Part of a small language model's weights.
Architecture: no biases in attention or MLP, normalized queries and keys.
Training: a variant of Muon for these matrices, 565M tokens, 4310 steps.
Each number is 128 + 24 x the weight over its row's rms, rounded and kept within 0 to 255. Layers, rows and columns count from 0. The size above them is the row's rms in percent of the matrix's.

# layer 4 MLP up, 1536x576, rms 0.0983, rows 772-788, columns 512-575
size [ 96  97  96  94 102  98  89 102 101  99  99 102 100 105 100 101 109]
[[177 149 141 155  82 167 119 117 112 168 147 122 104 126 128 155  88 154 130 119 128 142 122 145 102  86 134 112  91 104 125 121 121 152 117 145 156 125 165 115 112 169 158 115 154 110 144 103  99 123 105 162 146 136 148 150  62 198 119 134 107 144 107 130]
 [132 168 163 129 135 121 124 114 102 112 145 131 132 148 118 181  93 167 133 126 121 148 154 139 119 140 129 188 146  90 166 134 188 123 120 130 132 100 136 153 168 106 135  99 131 110 167  75 127 143 111 132 132 163 145 133  90 124 135 148 109 147 165 106]
 [ 96 137 110 110  73 148 104 102 130 122 164 118 159 103 114 137 103 107 158 136 116 154 149 151 179 132 140 124 143 134 134  82 113 176 104 116 141 114 126  72 124 155 147  91 165 120  78 134 149 139 157 119 146 166 128 137 110 128  87  98 112 100 160 131]
 [117 137 153  85 151  78 125 109 140 132 128 168 139 160  93 116 120 107 162 129 107 175 147 123 163  96 150 150 121 108 145 127 109 128 111 139 164 124 135 162  98 105  98 135 130 110 129 137 156 138 115  99 169  89 140 150  58 124 122 126 143 144  89 151]
 [101  91 136 142 128 150 101 147 144 129 122  98 127 163 136 153 128 117 148 127 103  78 103 143 107 110 124 123 131  89 117 121 101 104 174 130 123 141 154 143 114 161 141 109 135 107 128 139  92 103 130 123  74 143 115 147 102 116 146  98 117 108 119 145]
 [120 141 105 136 131  55 129  78 120 124 134 140 150 103 171 114 133 139  82  89 118 152 129 116 128 135 152 126 143 111 113 118 153 124 142 123 150 113 142  99 101 133 134 142 127 110 107  94 143 120 115 137  77 123 160 102 172 124 130 116 146 125  88 142]
 [134 116  94 161  92 118 150 137 106 134 154 106 111 150 138 141 108  99 111 160 122 172 118 158 122 107 135 158  91 157 163 147 173 115 124 164  86 152 100 103  88 121 111  67 135  98 112 111 149  83 142 140 106 128 187 120  96 158 103 146 123 114 118 161]
 [109 127 130 177 142 145 132 144 110 146 138 141 103 150 114 148 173 141  96 155  90 124  91 104 131  89 119 130 163 114 176 103 123 127 161 122  91 129 141 120  95 124 135 135 176  98 150 142 112 125 134 111 137 113  99 162 115 147 122  94 111 141 133 127]
 [111  93 130 136 172 174 149 136 139 110 122 164 164 115 118 124 134 150 145 125  98 131 160 109 136 100 133 139 137 145 157 109 143 132 151 166  98 120 131 135 120  82 142 110 116 116 116 138 182 150  78  61  79 122 166  87 106 151 155 112 124 122 148  75]
 [134 145 132 131 112 119 115 102 118  95 128 169 109  96 123 114 106 140 172  84 164 151 127  84  97 159  80 161 143  84 157 129 113 106 138 137 157 119 133 134  97 105 100 105 168 133  57 140 135 102 161 125 124 108 114 104 171 129 126 154 126 146 124 122]
 [123 165 151 138 150 140 172  57 104 126 137 145 126  88 104 132 113 145 154 130 124 168 133  89 154 111 135 141 121  81 119 133 105  92 101 119 142 136 133 103 128  72 109 145 117 129 120  93 107 131 140 144 106 151 130 148  67 100 127  99 155 124 102 138]
 [135 112 132 101 125 133 127 143 107 152 104  86 132 162 120 174 139  69 133 131 162 115 115 131 167 131 112 118 152 105 119 110 137 138 103 138 109 166  89 139 125 127 127  87  79 161 130 158 117  97 151 135 147 146 140 161 121 119 169 114 136  99 130 129]
 [107 142 134 129 112 151 142 130 133 122 143 144 156 128 171 102 141 135 123 136 129 109 117  91 136 137 126 142 164 140 119 131 134 133 132 133 118 156 148 136 145 102 160 142 142 133 167 136 135 170 102 138 118 136 143 104 161 141 123 120 161 157 133 106]
 [133 164 131 134 111 150 139 132 120 116 156 115  91 120 119 138 129 108 160 131 173 122 138 137 152 115  85 104  98 101 108 149 107 150 169 159 154 132 114 183 123  95 174 138 152 105 101 135 114 120 137 143 134 115 138 111 127 163  79 121 134  94  89 156]
 [151  95 124 131 141 126 125 125 137 133 121 141 151 106 139 137  84 148 135 109 121 121 125 139  88  66 125 132 174 133 165 170  94 154 122 126 129 141 147 165 119 107 110 128 128  93 126  80 136 110 138  86 127 118 143 104 128  95 144 121 124 123 163 145]
 [133 120  83 107 138 110 101 120 169 129  97 165 193 123 134 152 159 165 125 129 133 121 103 169 163  83 112 144 106 164 127 131 152 101 152 102  91  94 142 129 111 143 140 141  78 112 143 146 130 125  86  84 155 106 161 127 156  71 181 136 153 126 156 128]
 [130 145  90 119 138 106  99 144 103 139 130 141 159 117 100 119 145 165 135 117 125 125 118 171 142 137 158 109 139 107 115 111 179 109 132  98 132 158 149 127  95 117 113 123 153 119 124 135 122 122 130 108 153 118 123 118 122 154 162 169 175 135 121 141]]
# layer 4 MLP down (transposed), 1536x576, rms 0.0716, rows 772-787, columns 512-575
size [ 97 104  98  98 103  99  94  99  95 102 103 100 105 108 100  97]
[[124  81 140  93 124 114 117 137 150  94 129 119 136 165 109 137 106 115 142 111 163  92 128  75 161 137 118 135 123  86 109 161 133 129 119 118 116 135 126 131 108 131 146 124 156 110 115 146 159 118 115 127 138 122 128  90 116 110 113 152 125 139 162 103]
 [133 171 124 117 131 125 125 130 112 149 128 129 130 160  82  96 147 173 118 140 113 108 149 159 162 169 176 142 125  60 138 138 137 121  96  82 123  92 154 110 170 108 164 133 111 170 153 123 139 112 148 111 112 114  90 117  89 134 133 195 134 147 142 100]
 [ 83 126 148 130 131  96  80 144 129 136 101 127 111 133 157 112  93 132 167  89  89  94 118 118 126 141 129 164 198  98 136 126 109 114 133 138  86 123 119  85 129 120 138 115 109 158 116 116  70 112 124  78 114  93 125 158  92 158 158 116 110 149 140 171]
 [103 172 155 137 138 122 122 115 125 138 144 113 123 145 159 168 118 155 145 111 115 102 131  98 166 150 150 117 169 163 144 140 150 172 128 113 128 180 133 109 125 137 181 143  95 177 150 119 156 137 163  90 117  69 136 102 156 111 185  74 119 127 196 132]
 [139  79 120 128  74 147 134 144 106 136 119 152 144 164 107 142 110  91 153 158 121 129 144 193 145 107 145 147 127 143 134 179 137 158 156 103 135 144 112 102 154 151 106 139 127 143 103 162 109 143 113 117 109 167 134 113 125 111 126 134 114 119 104 138]
 [107 113 109 141 145 129 129  85 124 100  85 110 116 150 174 154 176 144 158 134 137 114 110 180 102 179 105 119 138 138 151 135 130 118  88  92 128 137 122 129 114 123 152 119 147 148 115 133 130 111 124 110 105 107 184 137 126 118 119 139  96 121 117 157]
 [116 156 111  93 124 160 125  92 109 104 155 126 122 163 163 109 127 120 139 140 103 137  67 120 156 131 129 105 151 111 138 107 127 148 100 117 130 104 108 129 177 139 113 147  99 138  82  99 110  66 130 120 150  73 148 122 102 143 145 126  84  82 115  91]
 [125 148 175 129 112  92 122 140  91 167 199 123  76 169 144  95  93 120 133 126 130 137  88 142  81  95 114  92  98  87 129 169 158 120 151 143 134 130 147 100 131 121 111 125 133 144 129 100 155 131  89 164 116 155 139 128 102 111 108 129 103 106 117 124]
 [133 153 134 151 111 128 173 134  98 106 103 116 117 177 117  87 141 150 131 119 124 121 113 106  99 135 147  93 145 142 148 172 124 158 159 108 167 131  94 117 116 120 158 165 173  98 127  96 113 116  96 154 126 148 139 115 122  98 124 112 121  90 147 137]
 [145  89 134 172 144 118 140  93 137 130 140  93 136 160 106  89 122 121 156 148  97 110 140 120 136  85 115 126 122 128 112 128 140 140 103 133 128 120 135 109 172  81 134  96 143 153 133 105 142 131 131 140 138 106 126 164 101 120  96 123 145 141 131 134]
 [132 132 144 159 167 133 171 131 126 194  97 124 132 126 116 107 132 134 141 122 114 106 130  83  98 100 121 148 144 117 143 134 130 136 140 164 132 121  69 155 127 149 143 113 141  94 223 132  84 109 120 125 175 114 111 120 149 164  79 137 151 118 115 154]
 [122 145 118 137 159 144 153 129 161 164 126  80 147 150 163  84 131 124 106 122 144 160 136 120 151 158 133 162 108 103 160 137 121 103 139 125 104 115 118 111 120  98 123  67 104  73  83 103 125 101 112 136 107 158 110 149 176 133 134 160 146 122 130 131]
 [146 123 125 128 140 121 112  91  84 144 128 112 160 121 108 126  83 105 102 156 176 116 115 127  83 155 187 109 103 132 144 117 107 124 128 138 128 113 152 126 147 138  78 122 141 118 149 118 150  84 114 150 112 136 145 106 144  97 153 140 160 171 140 113]
 [120  98 151 153 110 132  99 115 121 142 103 123 126 124 185 125 117  93 137 189 124 178 139 183 160 109 153 150 116 142 116 113 156 102 108 131 123 103 116 147 134  60 174  94 129 110 131 110  71 135 116 116 134 114 119 123  98  78  95 131 112  90 119 177]
 [124 129 110 105 132 184 119 107 124 164 111 119  99 151 119 163 128 134 118 115 104 126 138 116 159 101 119 108 104 110 145 131 182 137 127 101 111 102 100 140 127 146  95 125 122 117 142 158  84 110 122 108 108 161 163 150 112 119 137 156 135 139 134 147]
 [127 120 127 125 113 177  99 118 163 112 133 134 104 116 149 152 169 116 107 120 153 101 142 141 100  98 157 144 154 140 114  96 154 130 128 161 117 113 116 107  84 150 138 156 120 137 160 174 137  77 156 121 140  81  96 106 125 122 122 148 146 144 160 140]]
# layer 4 MLP gate, 1536x576, rms 0.0919, rows 773-788, columns 512-575
size [100 102  96  98  92  96 107 101 101 102 106 103 102 100  98 106]
[[122 140 142 131 114 140 100 160 128 163 117 123 118  59 105 148 179  82 150  91 125 102 122 159 103 127 187 120 146 139 100 117 171 107 145 111 151 138 148  92  99 117 122 116 125 122 129 161  99 123  88 111  72 130 187 107 163 123 179 122 136 149 148 139]
 [148 158 136  96 112 142 110 142 112 101 147 148 138  87 169 139 122 136 116  99 150 104 114 106 148 111 148 131 146 137  84  92  75 135 113 147 111 104 108  89 132 142 104  92  98 117 138 108 150 138 107 142 141 136 126 119 116 119 116 135 128  88 138 113]
 [121 120 113 154 151 106 146 122 145 137 134 112 109 129  98 131 102 113 116 152 110 137  84 127 163 135 142 113 125  98 124 119 136 137 103 160 136 109 137 147 110  90 109 122 135 131 103 103 114 153 142 125 116 122 134 111 118 131  69 154  52 132 115 128]
 [ 88 110 131  83 111 148 147  90 129 129 114 119 166 156 126 131 100 103 122 100 146 161 105 107 166 142 164 110 153 121 154 123 130  97 123 142 113 158 142 121 144 183 165 114 100 138 117 125 163 107 128 143 148 131 132 129 127 184 143 137  90 104 126 125]
 [130 154 113 151 138  88 170 162 123 114 147 134  95 117 119 169  99 117 130 129 103 119 154 150  96 132 139 162 119 149 122 129 132 138 144 134 152 132 136 114 118 112 126 116  37 125 116 146 139 151 118 121  93 142 107 131 135 152 149  95 141 126 141 140]
 [157 169 157 151  98  72 116 124 138 169 144 141 130 109 144 132 140 146  88 108 168 140 158 151 119 136 135 139 129 139 162 135 140 122 112 155 177 103 134 135 103 101 122 107 108  85 127 168 153 145 114 146 138  65 110  76 196 121 134 127 164 152 111 125]
 [131  84 142 117 174  98 105 128 145 156 141 136  78 143 163 127 107 118 108  75  87 128 117 119 125 127  89 130 133 148 126  81 102 154 126 153 142 171 122 139  65 134  95 119  98 141 162 153 140 111 175 132 177 141 150 128 105 119 137 141 169 153 103 144]
 [127 106 152 135 122 130 132 172 118 117 114 123 162 152 101 111 104 129 123 144 142 135 144 108 100 107 163 119  93 156 153 114 113  96 145 127 113 119 135 141 126 135  88 115 111 116 122 127 113  99 104 143 132 154 122 152 160 154 145 137 160 100 120 134]
 [136 152 115  84 124 120 118 135 145  99 122 167 152 149 155 103 158 142 168 126 105 160 101 113 122 138 145 125 165 144 123 110 107 113 125 159 110 129 103 144 185  95 138  97  78 140 131 150 144 118 121 125 125 136 152 105 173 150 166 131 179 126 104 142]
 [130 125 142  97 100  76 105 135 134 144 177 114 104 129 104 185 149 103 184 141 116 141  85  90 170 120 116 129 139 133 124 123 142  87 124 129 158  97 119 151 127 146 124 141 141 118 128 147 107 129 146 153 148 128 196 106  80 104 145 110 120  78 119 146]
 [152 134  89 147 132 157 136 112 134 175 134 123 119 121 127  82 148 131 131 122 127 147 121  82 112  83 112 125 172 144 156 106 124  96 118 164 166 132 124 128  98 162 100 100  79 128 114 135 109 143  76 134 124 141 155 157 141 121 106 120 123 138 178 141]
 [161 114 144 139 119  94 104 136 100 127 100 163 121 127 142 116 138 143 113 148 151 120 135 102 108 111 121 160 135 120 108 119 184  88 150 105 121 191 213 138 117 158 128 104 108 144 147 157 147 122 133 127  96  91 134 140 150  70 120 114 118 125 171 148]
 [103 101 119 110 170 116 142 116 145 132 137 152 129 135 112 130 190 210 130  94 133 134 115 167 116 135 115  94 156 144 164 139 162 129 130 108  83 144 150  82 158 106 129 126 147  71 104 150 110  93  82 137 135 111 107 137 135 167 148 113 166 173 138  96]
 [154 142 149 164 127 153 107 132 120 104 143 156 112 134  92 139 141 124 162 117 138 137  97  97 115 113  93 137 127 146 164 118 149 147 160 175 117 141 114 121 116 172 105 113 134 103 124 115  94 113 155 136 137 118 145 111 145 152 156  96 128 140 162 100]
 [132 159 129 135 119 114  77 169  86 162 167 154 128 156 163 131 129 121 140 138 172 128 140 154 113 145 116 135 165 166 142 107 147 199 154 165 101 155 107 137 118 164 105 131 117 136 141 128 153 116  98 126 133 128 105 151 127 139 143 135 133 129 155 136]
 [ 92 112 119 176 183 126 133 147 130 118 104 129 131  90 154 162 111 143 114 134 104 138 117  80 129 155 131 179 116 111 151 137 139 149 145 170 136 100 102 142 107  98  77 103 122 114 115 125 131 123 122 131 106  91 120 142  99 108 120 138  81 161  91 101]]